Weights of a small GPT-style language model, trained from scratch on English Wikipedia.
Size: 9 layers, width 128, 2 heads of 64, MLP 512 GELU, vocabulary 32768, 5.98M parameters.
Architecture: rotary positions, biases, tied embeddings.
Training: a variant of SOAP for these matrices, 117M tokens, 3556 steps.
Each number is 128 + 24 x the weight over the matrix's rms, rounded and kept within 0 to 255. Layers, rows and columns count from 0.

# layer 4 attention query, 128x128, rms 0.052, rows 0-26, columns 0-127
[[157 129  98 135 171 110 120 131 108 131 114 138 146 121 144 119 136 157 170 130 158 136 135 176 109 132 159 158 137 136 140 164 114 159 101 160 149 115 129 150  90 102 132 132 118 139 104  99 113 163 135 167 106 129 101  81 126 163 134 134 115 147 151  99  92 152 125 147 123 142 101 125 113 111 112 107 113 104 143 177 140 111  83 147 145  75 100 112 116 169 143 147  89 120 136 156  91 139 125  84 156 122 101  90 161 104 107 145  91 151 116 105 162 156 174 113 154 141  83 133 110 118 100 181 162 126 129 127]
 [145 156 168 129 109 149 153 115 147 118 136 123 121 134 112 125  72 141  83 104 145 148 116 111 148 129 101 129 178 129 180 119 146  72 116 104 104 184 116 113 142 166 110 123 105  90 121 168 103 143 102 109 120 118 146 178 159 105 135 101 122 129 171 122 112 136 151 136 157  78 146 131 125 143 139 183 169 183  96  97 153 125 100 124 135 201 173 153 149 110  95 102 142  94 102  93 118 147 112 143  71 142 175 172 109 132 124 124 147 117 136 128  80 122  79 161 125 136 141 144 173 156 111 127 124 140 123 134]
 [121 113  85 110 145 153 162 134 143 138  84 109 122 152 116 112 170 136 139 127 163 132  92 174 121 137 160 110 136 109 131 163 110 139 110 150 122 148 173 142  96  83 130 110  91 171 122 111 128 181 152 125  96 106 100 116 148 137 162  86 137 125 143  87  97 144 111 191 116 117 151 120 126  90 111 123 121 113 157 163 131 113  72 113 154 101 117 126 130 135 160 146 119  96 147 124  85 131 119  73 127 148  99  83 175  93 134 119 106 192  77 134 187 159 170 102 149 102 145 156 109 121 153 125 147 124  96 126]
 [116 100 140 131 137 121 145 110 130 131 145 119 133 136 128 116  91  74 119 103 125 132 127  77 120 125 113 117 175 110 140 112  83 101  94 112 140 100  94  83 151 148 173  98 161 112 116 158 120 136 111 140 109 136 133 149 144  77  58 121 109 134 124 126 163 138 155  92 142  87 110 146 127 139 118 153 136 114  76 125 150 145 135 154 120 134 128 119 166  95 142 112  95 148 138 145 183 154 124 124 141 136 152 152 168 148  98 139 119  87 137 118 103 118 122 149 125 122 116 114 182  86 103 128  93 114 136 137]
 [117 120  86 138 119 142 127 149 153 106 113 152 124 140 111  76 150 111 143 111 142 118  61 179 112 145 140 117 156 131 123 138 146 132  66 139 156 114 151  94 119 139 113 150 135 109 134 126 109 191 131 142  74 135  82  98 172 156 118  98 136 117 136  84 168 139  76 112 126  77 110 140 100 106 145 172 142 109 125 147 155 121 119 134 147 139 115 114 122 145 182 148 103 106 132 140 117 136 116  77 128 108 138 130 134 123 138 110 117 169 120 155 139 133 170 137 122 133 128 131 101  75 126 126 136 118 134 104]
 [108 133  75 135 118 145 115 101 161 155 135  90 101 170 104 173 119 110 139 142 157 120 138 163 123 136 145 110 127  70 159 105 128 114 115 131 149 140 149 141 120  82  99  91 114 142  84 144 133 114 129 134 141 140  95 105 137 151 174 111 132  99 141 120 137 153  89 157 131 108 119 148 165 116 148 139 123 147 143 130 105 162  96 124 180 161 150 138 129 125 125 165 129 100 123 138 115 163 149 129 107 112 114 146 111 115 148 119 133 134 148 143 128 120 151  81 122 136 150 133 112 165 160 113 141 145 172 151]
 [ 92 154 120 116 165 134 124 110 117 140  96 102  78 147 106 130 118 120 115  58 126 101 165 169 123 138 116  92 131 117 146 109  92  82 178 125 151 163 147 120 112  87 130  89  77 131 121  98 101 115  97 176 135 121 132 144 160  73 177  99 129 112 118 139 106 136 101 191 181 137 108 127 121 131 102  85  81 107 167 127  89 138  96 121 147 102 156 131 116 126  98 146 148 131 176 129 174  92 132 121 147 134 142 130  95  99 132 108 117 159 111 156 109 135 155 109 126 144  93 173 145 121 144 102 111 117 126 191]
 [111 114  93 116 121 127  86 107 135 103 112 132 120 139 118 104  96 128 143 154 131 146 139 132 152 127 114 129 147 145 120 146 131 168  47  97 159 119 130 139 110 125 132 112 140 111 158 165 125 106 101  75 134 112  82 158 121 140 108 125 123  69 180  94 113 151  67 102 133 104 157 120 141 113 160 154  86 122  87 167 194 143 100 166 146 169 147 140 124 100 129 124 118 133 141 135 113 134 121 149 124 101 105 119 135 119  94 101  91 114  93 149 140 111 111 149 143  88  86 117 115 136 105 133 107 136  85  88]
 [ 87 141 126 132 135  96 132 132 143 109 118 118  34 130 117 193 116 161  98  91 147 137 151 174 126 131 118 145 190 140 151  93 126  64 141 162 107 125 176 123 127  78 138 107  82 137 103 149  80  80  89 143 158 144  86 149 169 118 168 129  76  91 169 130 114 135  74 153 132 150 114 165 108 141 128 114  89 133 149 128  76 176  89 123 126 137 184 127 142 131  97 177 105 101 137 123 145 147 119 133  97  95 159  97 159  66 183 104 150 153  79 107 119 131 133  98 157 190 130 156 164  96 147 124 101 112 113 198]
 [131  98 112  94 106 117  81 144 156  96 125 109 146 162  99  81 168 166 152 157 126 118 120 112 148 157 106 119 133 105 157 118 125 121 123 133 163 112 113 147  92 178 107 115 132 113 162 140  72 170 134 122 124  67 118 140 147 166 129 111 105 128 178 119 127 105 109 135 156 110 141 140 122 114 127 130 101  77 121 121 129 114 124 146 121 135 101 125 170 155 140 105 144 183 154 153 125 113 121 117 166 132 169 133 160 141 117 152  86 136 119 140 133  97 154 146 126 109 115  92 143 122 140 129  93 127  79 124]
 [ 81  98 108  97 158 148 131  91 111 169 100 212 146 165 130  76 127 120 146  73 124 150 153 177 128 126 133 112 128 101  84 133 119 158 106 115 130 153  96 111 136 144 113 125 115 112 166 110  92 117 175 141 142 135  79  83 119 154 100 191 166 153 121 108 116 163 129 155  49  99 157 145 136 136 106 125 131 108 100 121 148  98 191 140 136  75 141 137 136  69 152  84 129 185 123  79  74  69 170 125 104 195 102 202 176 122 144 132 144 131 135 105 109 119 167 125 126  36  94 170  89 197  90 106 153 129 113 207]
 [108 106  86 123 128 147  89 127 151  93 107 115 114 133 133 130  85 121 171 104 215  94 142 127  90 132 180 100 138 112 121  96 157 170 137 134 114 112  90  82 131 138  94 149 130 156 147  82 145 160 130 158 134  79 133 123 172 127 136 100 130  93 141 100 131 151  93 118 180 138 115 123 116 151  94 145 175 120 125 125 130 101  99 124 156 124 174 150 150 193  78 121 109  96 153 178 146 139 125 119 121  58 153 163 151 181 109 150  88 199 124 174  47 142 129 133  68 194 126 143 175  81 136 146 105 139 109 150]
 [119 143 139 136 144 127 101 148 144 105 160 168  82 116 134 157 169 166 103 101 100 114 178 138 101 103 181 133 122 127 152 142  66 106 138 107 149 159 150 154 130  75  92  89 109 142 125 151  67 112 110  91 153 136 127 181 164 177 125 146  93 133 130 113 150 136 124  88 147 148 148 144 120 101 124 161 105 116 108 122 132 173  94 102 153 108  56 113 177  99 111 155 127 139 115 146 148 147 177 105  88 114 171 140  92 138 131 149 128 138 103 123 125 140 138 135  90 159 121 119 113  75 101 141 125 108 151 117]
 [111 127 109 156 142 122 144 166 145 135 138 126 161 135  72 149 156 141 120 121 168 114 129  78 132 171 126 173 135 105 129 163 172 141 143 110 144 157  95 139 125 166 139 163 134 114 150 154 117 162 109 119  67 151  83 145 125 123 126 180 129 164 143 118 140  94 109 112 123 156 118 102 137 105 148 133 105 117 122 134 120  62 151 119 108  95 100 107 174 111 144  85  98 105 130  71 107 130 147 133  56 155 139 156 166 140 131 188 112 165 170 115  92 124 135 157  77 150 111 110 145 134  66 121 148  84 133 157]
 [138  61 116 120  82 134 138 104 143  96 119 150 111 115 152 103 125 113 159  93  93 162 131 113 181 156 101 123  83  95 101 109 163  83 157 126 173  85 163 123 140 138 126 128 142 146 134 172 147 118  77 127  68 166 114 126 119 107 122 125 106 128 111 168 146 147 116 154 105 154 168 192 157 141 148 153 141 156  94 122 104 109 150 225 124 100 133 102 174 101 108 211  83 123  94 120  80 131  98 133 110 108 173 134 133  87 187 104 140 114 133  95 156 142 191 124 148 136 190 112  96 108 132 104  82 157 100 154]
 [132 152 116 131 172  96 186 138 125 100 121 214 134 126 154 119 121 100 137 126  67 127 139  79 130 108 108 181 139 123 102 176  97  98 158 141 158 139  59  70  93 122  91 110 126 138 133 147  88 148 149 123 105  99 148  79 111 115 113 136 148 147 121 146 134 125 106 175 126 147 137 116 136 130 104 127 125 116 124 133  98 129 141 116 129 172 152 127 164 103  86 130 172 118 161 111 132 132 136 154 165 112 143 162 118 163 120 105 120 136 168 127 185 117 110  99 140 128 146 154  93  94 120 122 102 135 113  93]
 [172 167 138 121  94  93 127  78 134 114 153 112 105 125  99 165  90 146 173 138 125  74 162 147 123 150  89 173 119 131  72 153 177 123 100 113 123 111 138 120 145  56 117  99 145 131  88 179  95 147 113 108 153 127 116 107 136 107 107 177 106  94 125 148 119 151  86 160 186 137 111 156 138 141 169 127 113 161 147 130 101 173 109 110 148 125 150 127 123 164 158 114 140 106 168  96 121 108 103 150 153  86 185 139 115  93 174 121 101 128  66 136  59 117 117  96 125 122  86 173 174  97  79 148 135  93 141 109]
 [129 100 107 124 156 121  94 151 132 116 123 161 129 149  91 148 135 124 137 132 153 137 157 154  74 149 138 102  69  96 117 142 131 129 113 121 175 116 130 141 120 151 129 149 120  86 142 133  79 112 102 118 144 109  93 105 138 153  87 182 125 167 154 114 149 117 143 116 149  99 195  73 124 162 105 134 126 138 118 164 148 196 152  74  94 126  58 176 121 144 108 127 116 145 129 132 100  99 128 113 184  41 106 148 140  76  86 150 112 140 131  81 160 170  95 120 113 104 155 159  91 121 148 136 119 141 138 102]
 [114 111 133 160 146 128 134 123 159 113  85 150 161 126 101 127 140 134 141 107 111 175 134  82 173 131  97 164  99  83 112 140 120 206 150  83 146  58 195 111 132 119 117  96 101 107  87 167 152 151 136 161 127 123 111  68  98 159 122 130 121 113 114 135 138 129 192 127 122  60 158 154 149 164 110  65  92 104 128 111 148  90 189  67 167 148 119 138 119 102 142 132 114 127 103 124 128 141 158 133 113 183 146 146  85 100 165 127 199  75  95 131 119 126 123 119 123 115 161 130 136 150  73 134 164 121 141 104]
 [130  84 142 144 180 112 118 141 139 110 130 163 154  76  86 165 112  69 139 123 102 133 125 166  69 112 102 114 118 149 118 141 112 116 137 100  98 103 194 108 116 144  69 130 145 129 140 134 118 171 110 208 193 176 108 104 117  61 106 136 118 132 131 175 108 129 105 159 115 170  47 129 125 116  76 124  81 133 128 102  80 104 118 159 138  86 146 156  97 178 135 148  81 145 122 125 118 122 134 140 158 172 137 112 137 126 115 135 107 136 133 125 137 133 202 155 168 111 128  93 150  95 131 115  73 131 117 104]
 [118 160  77 116 164 114 144 133  85  74  65  95  93  94 110 107 110 124 135 144 135  90 174 154 109 149 190 108 166  81 102 127 118 111  95 135 106 112 107  97 131 110  95 104  97 129 208 119 138 156 133 173 131 167 148  77 184 133 156 166 159 129 132  80 129  91 195 189 112 142 114 149 160  59  50 131 150 103  88 137  86 100 170  60 159 180 135 128 139 142 100 105  83 141 151 151 174 114 108 145  65 171 150  84 118 108 108 139 148 152 129 147 134 150 139 122 171 153 148 151 140  97 137 148  98 114 121 100]
 [149 138 216  69 113 145 123 119 111 119 131 141 193 129 110 101 116 149 113 124  98  76 124 154 147 149 114 210 146 103 114 130  81 128  95 162  98 127 154 110 143  95 141  82 120 104  99 163 181 150 112 126 174 187 168 162 144 151 130 152  98  66 151 116  80 153 104 146  94 119 134 113 117 109 142  98 112 138 109 104  75 155 162  66 140 109  81 145 126 182 114 119  89 153 129  97 102  97 177  89 105 162  80 188 118 100  70 167 107 156 172 134 117 134 133  88 205 123 142 136 119 163  69 170 121 144 102 149]
 [159 107 141 113 147 161 134 126 104 125 130 119  95 188 135 186 120 125 129 104 139 172 125 134 154 140 107 130 118 108 116 105 128  92 163  93 129 140 100  83 134 132 101 181  97  90 125  99  71 104 135 102 147 145  87 132 113 180 116 103 135 130 141 141 192 159 197  67 102 198 128 114 134 105 164 172 104 163 160  48  85 102 139  58 111 130 112 114 147 145 154  26 155 103  92 156 136  98 144 175 179 109 189 165 127 161 155 151 177 123 105 147 159  95 104 121 144 106 123 100 174 134 103 148 117 164 127 147]
 [ 68 111 167 138 103 178 132 128 134 158 144  93 172 127 101 201 109 101 149  99 106 131 150 116 144 171 109 117 131 151 118 161 114 101 110 146  93 157  50  72 125  95 159 100 104 156 108 123 122 143 129 129 165  97 105 149 105 153  86 207  89 151  83 181 137 157 157  96 142  99 149 178 106 124 130 114 162 135 113 104 168 141 151 138  90 146 119 169 166 122 139  89 113 132 119 118 149 132 112  85 127 134 114 129 133 109 127 172 107 102 150 137 110 135  94 116 142 142 120 117 123 161 121 156 160 140 140 148]
 [143 101 103 141 114  98 126  97 139 118 155 162 155 135 128 100 162 134 171 129 145 131 114 124 112 151 145 146 161 143  88 156 131 148 111 184 119  76 136 160 130 136 139 132 123 114 139 134 134 166 114 126 123 168 169 103 100 146 142  89  90 144 158 136 138 116 141 155 108 102 111 122 134  83 158 123 143 119 182 175 106 140 115 113 136  60 136 120 186 114 114 100 112 116 143 107 102 125 107 101 104 152 126 113 130 132 133 105 132 140 139 172 124 150 147  94 167 109 138 127 136  88 155 148 109 108  88 124]
 [130 141  98 120 154 125 119 143 144 148 124 122 119 137  97 152 147 181  83 137 129 128 155 166 158 139 136 126 106 138 181 117 143 139 151 100 111  88 102 153 117 110 137 165  88 115 121 101 131 112  94 139 138 104 105 128 122 135 153 144 111 116 130 155 126  96 117  86 164 138 121 128 117 195 149  90  94 131 122 114 118 118 125 120 130 127 131 140  65 147 146 138 138 112 124 106  80 145 121 161 129 119 119 104 111 157 117 136 117 139 140 109 140 146 122 115 134 139  88 137 100 162 119 134 144 121 117 121]
 [132 119 122 111 131 159 133 112 113 112 120 142 106 139 105 107 134 140 168 114 143 123 104 186 140 137 133  95 175 160 124 138 149 137 118 118 119 148  90 114 130 116 158 134 136 144 145 111 144 148 149 125 147 138 144 132 144 111 148 120  98 135 144  93 154 138 132 102 121 100  73 122 114 119 126 131  99 140 127 145 126 138 108 119 103  87 141 127 138 114 134 156 157 100 115 134 119 146 102 133 114 135 132 132  82 129 137 119 118 128 144 167 116 119 141 117 171 151 101 139 112 122 129 160 132  98 103 120]]
# layer 4 attention key, 128x128, rms 0.052, rows 0-26, columns 0-127
[[156 138 147 127  85 115 100 162 106  83 110 139 133 117 172 127 161 136 131 118 139 116 147 155 115 155  95 121 124 175 115  91 140 104 172  93 103 139 125 124 143 125 101 140 135 161 145 107 117 130 139 136 125 115 137 166 111 119 124 114 141 139 137 147 110 117 147 127 131 139 131 116 144 123 108 123 118 133 138 109  74 134  79 126 120 108 120 126 168  93 123 162 149 122 134 110  93 115 126 118 100 114 138 128 110  87 127 135 152 136 130 153 116 145  98 116 131 149  96 175 145 128 126 138 141 114 110 143]
 [134 121  98 158 158 125 168 112 100 152 117 126 137 146  91 135 131 135 131 133 109 110 127  91  99 119 112 144  95  99 151 135  83 131 135 127 143 121 130 157 117 154 101 160 137  74 114 116  92  86 117 130  56 160 140 156 163 133 106 148  86 137 141 127 157  70 117 173 118  77 135 147 138 152 164 117 109 139 156 136 133 106 107 134 147 124 111 135 121 165 126 128  95 178 160 149 121  87 140 177 163 102 121 115 146 163 147 149 104 116 103  90 100 117 129 111 148 154 154  87 117 136 105  85 110 111 161 125]
 [ 97 137 117 114 132  61 117  99 112 141 128 170 125 153 126 123 131 165 153 108 142 113 113 136 158 160 151 109 150 157 146 118 114  99 130 129 116 126 111 130 154 127 122 127 141 129 110 100 136 162 132 155 136 139 128 129 144 131 108 104  98 123 103 177 115 124 132  87 114 139  91 142  89 123 139 142 106 128 158 121  81 107 161 104 126  96 112 107 144 117 138 150 138 124 139 115 132 126 135 134 102 129 136 154 102  94 135 115 158 122 150 157  75 152 115 130 126 116  79 159 126 165 150 138 134  78 142 152]
 [ 99 118 178 124 167 113 115 132 142 139  94 118  97 139 112 136  95 178 122  92 114 126 137  97 133 127 141 136 105 102 144 100 140 108 133  84 124 156 130 144 126 160 150 157 105  84 165 150 101  70  79 149  81 145 106 142 148  84 116 171 121  89 146 140 137 111 113 169 155 117 142 124 118 201 139 113 131 172 129 131 106 168 108 152 131 165 113 131 104 139  75 123 139  99 107 143 119 113 132 153 152 120 137 126 130 144 154 145 104 116 100  79 150 133 129 104 146 161 147 127 147 145 108 109 132 138 110  89]
 [132 141 128 123 131 115 123 160 123 156 130 149  98 138 104 143 147 165 112 119 140 107 121 102 119 122 135  84 128 146 141  94 136 132 144 113 116 161 133 115 124 102 119 162 144 125 132 145 146 108 133 118 100 146 174 152 166 126  97 125 134 150 107 142 142  94 108 131 105 157 136 122 127 145 150 138 136 110  94 133  88 152 154 112 129 107 106 146 125 141 130 130 110 121 107 133 105 100  97 165 137 101 179 136 118 140 140 137 130 154 103 152  88 137 135 109 122 137 126 130 134 123 153  89 159 121 121 163]
 [178 118 131 142 128  84  73 141 118 113 125 144 138 129 177 100 152 159 113 120 155 106 127 165 109 152 112  70 115 109 127 150 120 132 165 117 112 124 140 154 152 102 115 129 132 154 165  96 147 127 177 123 139 114 135 112  80 137 171  96 158 147 107 113 112 123 132 148 136 108 148 111 160  61 121 113 128 104 141 116 113 103  70 119  99 130 156 101 173 165 132 164  87 154  98 152 137 125 128 149 126 143 125 119 171 141  73 143 120 124 182 159 101 143 155 125  82  93 128 133 122 136 127 140 138 151 104 117]
 [148 118 211 159 136 105  59 113 167 108 106 121 133 139 133 118 120 132  92 136 138 134  73 111 115 128 125 127 115 101 155 100 144  97 166 129  81 161 162 130 115 138 135  92 130 138 115 122 149 134 127 143 136 105 148 118 123 146 145 121 156 135  73  73 158 167 137 126 111 133 156 136  78  71  90 120 122 141 147 117 101 148 111 146 103 137 100 121 139 153 167 101 137 111  95 121 132 115 105 135 142 101 102 117 120 168 167  90 133 135 155 161 111 133 150 138 155 127 161 146  93 109 139 108 137 159  74 136]
 [107 105 137 101 124 159 167 120 160 162 127 105  97 136 104 140 118 141  90 144 127 158 107 135  77 124 134 120 150 115  97 108 124 130 164  75 111 138 120  71  95 142 125 168 102 134  94 103 133 123 142 110 145 160 102 117 166 129 145 144 139 130 174 162 125  83  89 104 124 117 134 130 150 166  87 150 156 118 136 101 152  90 146 123 101 183 111 137  85 129 128 122 106 143 134 123 128 136  93 119 171 125 109 156  77 179 141 164  88 116 103  97  98 146 152 110 167 137 167 129 107 140 137 120 152 145 194 109]
 [166 153 125 159 138  99  97 154 111 117 104 163  87 134 192  94 130 166 106 141 136  71 124 181 143 152 187  53 133  90 124 105 119 135 164 115 123 117 105 121 154 119 114 152 137 129 120  77 166 132 139 121  92 109 108 162 145 125 168 114 100 109  84  82 159 140 154 148  67 110 155 118  85 116 133 181 116 113 147  66  56 184 159 165 112  77 137  98 146 113 164 128 114 128 160 136 115 131 102 144 103  82 126 119 148 150  95 105 147 172 165 147 139 135 127 180 127 151 155 186 177 119 153 101 134 160 109 169]
 [116  89 131  78 144 139 184 107 140 135 152 109 104 132 102 119  87 192 113 146 124 142 105 108 171 121 139 146 121 116 147 135 132 117 113 131  95 180 164 160 167 126 159 152 128 103  96 154 138 145 115 125  90 149  75 110 147  89 163  78 141  99 140 143 109  93 155 139  94 123 109 138 117 157 176 177 171 105  95  83 149 140 128 126 144 141 115 128 122 133  76  80 159 129  93  77 119 125 120 171 124 148 135 117 140 136 139  98 105  92 133 114 151 153 147 135 119 153  98 129 153 163 127  91 166 117 155 127]
 [148 125 109 111 104 127 156 110 128 137 143 119 144 128  71 164 151 128 153 162 115 112 146  77  87 116 108 190  91 148  85 141 130 121 130  95  85  95 130  82 126 114 134 156 132 118 160 128 101 128  93  97 132 129 121  73 151 104 106  93 139 121 177 148 113  84 138 127 187 109 127 137 196 133  80  97 134 154 151 108 137 125 155 118 118 109 163 171  94 100  70 107 134 128 152 109 158 136 113 115 167 130  98 107 131 138 104 142 176  95  88 144 102 117 102 138 148 166 103  94 128 123 135 147 131 140 142 113]
 [114 147 117 129 129 145 169 107 123 117 174 153 151  90  83  85 108 114 151 142 168  84  85 142 158 159 109 119 137 125 119 112 132 139  87 105  93 151  97 100 113 140 156 159 121 154  95 123 156 166 127  91 133 132 133 136 149 106 122 176 102 154 130 151 133  95 148 196  81  75 152  73 173 121 159 144 106  91 159  97 136 124 169 110 109 123 121 115 133 114 132 118 122 156 151  95 136 150 127 162 129 138 169 179 106  90 130 172 109 129 208  97  89 131 122  70 153  92 117 146 132 142 118 125 192 132 148 112]
 [175  66 144 180  90 121 108 101 143 141 110 101 133 138 180 103 148  84  48 122 103 147  92  96 159 162  79 148 134 155 138 162  80  89 118  74 146  83 195 150  94 140 168 105 130 148 137 133 185  96 122 140  79 171 147 127 116 175  92 148 128  98 107 136 164 163 113 124 133 114 168 121 162  85  80  51  92 137  82 151 178  95 152 107 180 143 141  69  99 161 129 139 145 132  99 152 177  89 186  92 109 124 105 119 190  99 147 112 134 146  96 196 191 200 123 145  65 106 191 111 121 113 134 106  98 118 120 101]
 [145 163 126 113 139  97  85 110 145 122  61 146  95 107 167 138 117 131 117 111 144 111 129 183 119 164 171 161 171  88 171  62 129  70 130 126 110 196 155  94 163  75 138 122  86 127 119 133 132 109 127 130 120 132  87 113 149 141 119 202 105 129  94  81 132 137 166 119 147 153 165 156 111 126 104 149  87  96 132  93  95 149 121 106 151 107  73 126 102 168 137 177 113 122  63 116 105 141 124 149 136 179 214 140 117 112 156 179 133 140 132 105 125 114 132 106 137 111 171 165 117 144 112 179 126 133 184 173]
 [122  70 181 119 115 106 124  98 116 162  90 117  82 120 156  68 130  96 127 143  70 187  78 122 147  85 103 118 167 161 127 151 129 154  98 124 142 181 144 174  95 153 133  94 155  65 124 134 165 161 161 168 103 120 103  71  99 175 131 111 111 137  85 121 185 129 104 105  97 120 134 119 154 163 139 129 119 109 102 126 149 113 168 170 172 116  89 144 145 104  77 105 196 135 121 109 119 180 121 133 120  71  85  88 107 114 122  97 116 104 136 172  88 130 153  92 176 136 183  95 101 138 148  98 174 109 133 182]
 [112 182 116 121 124 137 149 168 140 103 165 101 127 132 156 113 163 127 119  85 129  94 120 107 121 114 147 154 129 145 130 174 105 116 169 137 144 106 141 104 124 122 127 111 142 193 121 123 140 119 127 192  19 136 149 113 121 112 120 101  86 120 102 157 138 124 139 205 122 113 130  91 114 133  97 113 164 122  88  98 100 190 137 136 101 154 107 137 106 144 118 121 131 172 150 134 114 195 128 139 146 119 129 154  89 147 138 119 139 114 149 100 118 129 127 114 118 128  79 116 215  86 163 124 167 141 108 112]
 [104 134 129  48 136  79 110  74 150  89 161  81 136 140 128 156  97  62 152  96 114 110 190 110 156 152 124 153 166  93 129 144 140 170 136 100 147 194 116 159 121  58 153 135 116 168 104  97 139 125 142 114 156 156 178 149 114  88 120 131 107  65 159 127 130 117 105  92 201  91 116 122  94 168 162 110 122 144  80 152  78 163 197 102 147 106 103 160 125 123 125  93 138 107  76 137 150  94 107 163 167 114 174 120 141 145 151 107 119  98 129 103  72 152 130 126 100 136 118 143 168  93  64 173 132  79  98 148]
 [111 150 171 111 153 120  89 172 135 118 193 169 138 180 106 111 138 113 125 125  98 103 174 101 132 163 131 143 124 149 126 113 160 105 117 153  69 142 103 141 133 151 103 154 108  95 109 164 157 169 126 154 145  54 137 151  67 219 124  99 146 174  78 134 141 161 136 105 175 127 128 115 119 110  97 156 129 146 134 115  98 195 149  91 146 105  74 108  61 139 148  83 152 167 153 119 103 140 135  86 122  59 137  86 138  71 139 144  85 184 134 143 133 127 100  91  95 123 159 135 125 114 183 116 169 105 145 110]
 [134 131 135  88 144 154  84 124 186 181 109 172 145 123 136 130  93 123 103 124 133  96 113  95 138 106 144 151 141 184 132 119 141 117 169 148 129  91 101 129 118 117 133 129 107 103  77 157  93 154 195  83 113 165 120 139 147 118 108  89 109 153 130 176 104 131 159 123  77 158 170 149 118 142 160  84 171  89 135 113 112 163 132  83 144 103 129  96 152 112  92 172 109 134 108 127 167 139 160  87 155 163 131 149 139 148  98 108 131 109 144 137 134 141 114  92  98 131 181 147  66 113 136  92 154 143 116 150]
 [129 153  77 145 106 121 147 143 203 129 115 141 119  87 168 140 128  78 101  97 138 104 160 150  80 168 132 107 127 151  94 133  68  92 163 135 175 146 122 135 110  94 101 117  80 111  99  91 144 153 123  99 153 119 138 144 102 149 134 145 127 100 121 139 110 110 149 142 153  53 163 109 205 140 146 118 117 126 207 131 142  86 164 160 128 118 115 175 179 140 199 152 135 115 153 157 107 147 115  98 150 106 105 136 119  79 143 151 184  91  80 102 123  83 188 168 118 127 125  74  99 109  89 162  89 131 103 124]
 [112 186 114 225 133  88 103 166 192 127 120 125  96  87  88 164 145 121 182  88 160 102 139 175  41 156 131 145 137 130 175 133  73 127  70 130 113 133 147  50 120 130 119  89 135 138 144 129 138  79 135 133 102 145  87 110  73 121 165 141 147 151 135 122 123  76 108 166 160 109 102  96 182 120 124 124 157  77 116 125  98 152  87 116 124 152 177 132 115 140 103 137 118 145 139 149 106 136 169 138 108 177 157 107 156 127 139 136 113 105 120 129 178 134 171 110  86 173 142 145 100 168 101  83 111 102 140 123]
 [122 129 124 126 106 104 134 147 129  74 129 162 115 109 156 103 157  95 116 173 108 102 131 120 116 139 173 189 168 124 144 163 131 159  85 116 129 104 144  98 132  98 161 128  96 117 143 153 115 146 106 105 177 112 130 142  25  99 129 150 117 138 139 104 138 139 166 176 105 146 139 124 140 100 129  90 122 140 145  89 119 117  89  53 170 114 169 120 208 173 203 107  85  53 112 129 128 185 103 136 167 124 188 107 130 106  64 145  92  95 143 139 104 129 157 125 164  71 122 127 118 103 119 167 100 121  93 157]
 [176 111 142 151 165 198 120 171 170 150  76 122 136 151 142 136 132 159  87 113  91 131 110 103 140 174 155 150 178 109  84  97 147 141 163 144 152 111 131 142 141  95 180 108 106 152 157 139 170 120 105 167 116  98 117 130 121 190  97 182 109 118  86 134  83 106 105  56 101 164  73 142 151 125 109 154 149  92  94  91 150 164 179 141 108 120  68  72 159  96 146 125 124 112  68 123  98 100 114 135 187 151 205 104 108 109 137 113 164 137 139 121 147 107 137 115  86 111 129 173 133 109 113  68 178 179 179 138]
 [109 126 120 150  94 136 116 153  87 121 141 114 146 161 103 163 114 125  98 109 109 203 152 141 102 139 132 127 133 117 132 127 177 150 120 101 150 141  75  68 102 129 127 106 138 168 159 148 134 145 131 129 208 134 135 108  88 127 160 113 136 144 110 190 139 133 101 116  72 149 127  96  81  98 116 120 158 142  80 135 164 156 161 128 102 102 110 112 150 109 112 118 148 144 131 140 175 168 109 110 112 118 174 138  98  91 150 115 138  99  84 137 112 112 109 135  89  74  49 156 104 139 183 201 195 104 139 146]
 [176 110 119  71 141 104 142 144 142 122 125 175 125 103 156 107 145 143 136 108 139 153 129  95 147 104 141 130 184 191 108  63 167 128 151 165 112 164 119 109 137  95 133 124  99 156 137 142 115 183 149 149 161  94 134 130 124 160 161 103  87 157 116  94 111 175 120 143 136 159 134  90  93 107 133 126 107 119 121 108 122 134 150 148 129 111 125 160 141 129 141 114 131 135 135  96  93 124 130 122 116  92 159 132 110  76 105 146 140 141 146 155 128 134 114 126 132 134  99 153 129 114 127 143 145 148  91 165]
 [116 117  96 121 136 162 134 102 132 117 113 144 118 126  95 117 111 137 164 120 123 122 128 122 126  98 101 109 126 151 135 126 101 135 103 107 134  90 111 161 102 121 134 140 145 124  99 102 142 117 126 119  99 168 106 121 146 161 124 149 130 126 163 156 154  70 104 118 122 108 136 112 136 132 153 127 115 111 176 141  92  62 157 134 116  99 113 116  90 149 183 159 177 145 134 122 141 149 124 144  81 126 154 147 130 158 172 144 129 140 108 107 127 134 130 111 142  92 136 117 118 143 142 125  94 147 173 101]
 [146 156 144 129 122 136 117 125 126 123 106 156 107 136 101  95 140 157 138 110 141 105 146 119 129 134 147 100 116 150 131 107 123 139 167 120 120 133  80  93 144 106 131 160 118 150 110 137  92 122 143 151 131 129  99 165 148 153 147  58  84 132 144 111 115 118 158 134 126 143 120 132 114 152  90 162 130  77 153  91  87 128 133 154 125 147 116 126 134 113 130 137 161 155 110 162 114 126 121 133 112 104 134 147 108 109 116 133  92 131 149 131  91 130 141 142 126 131 107 125 172 128 143 130 172 151 117 177]]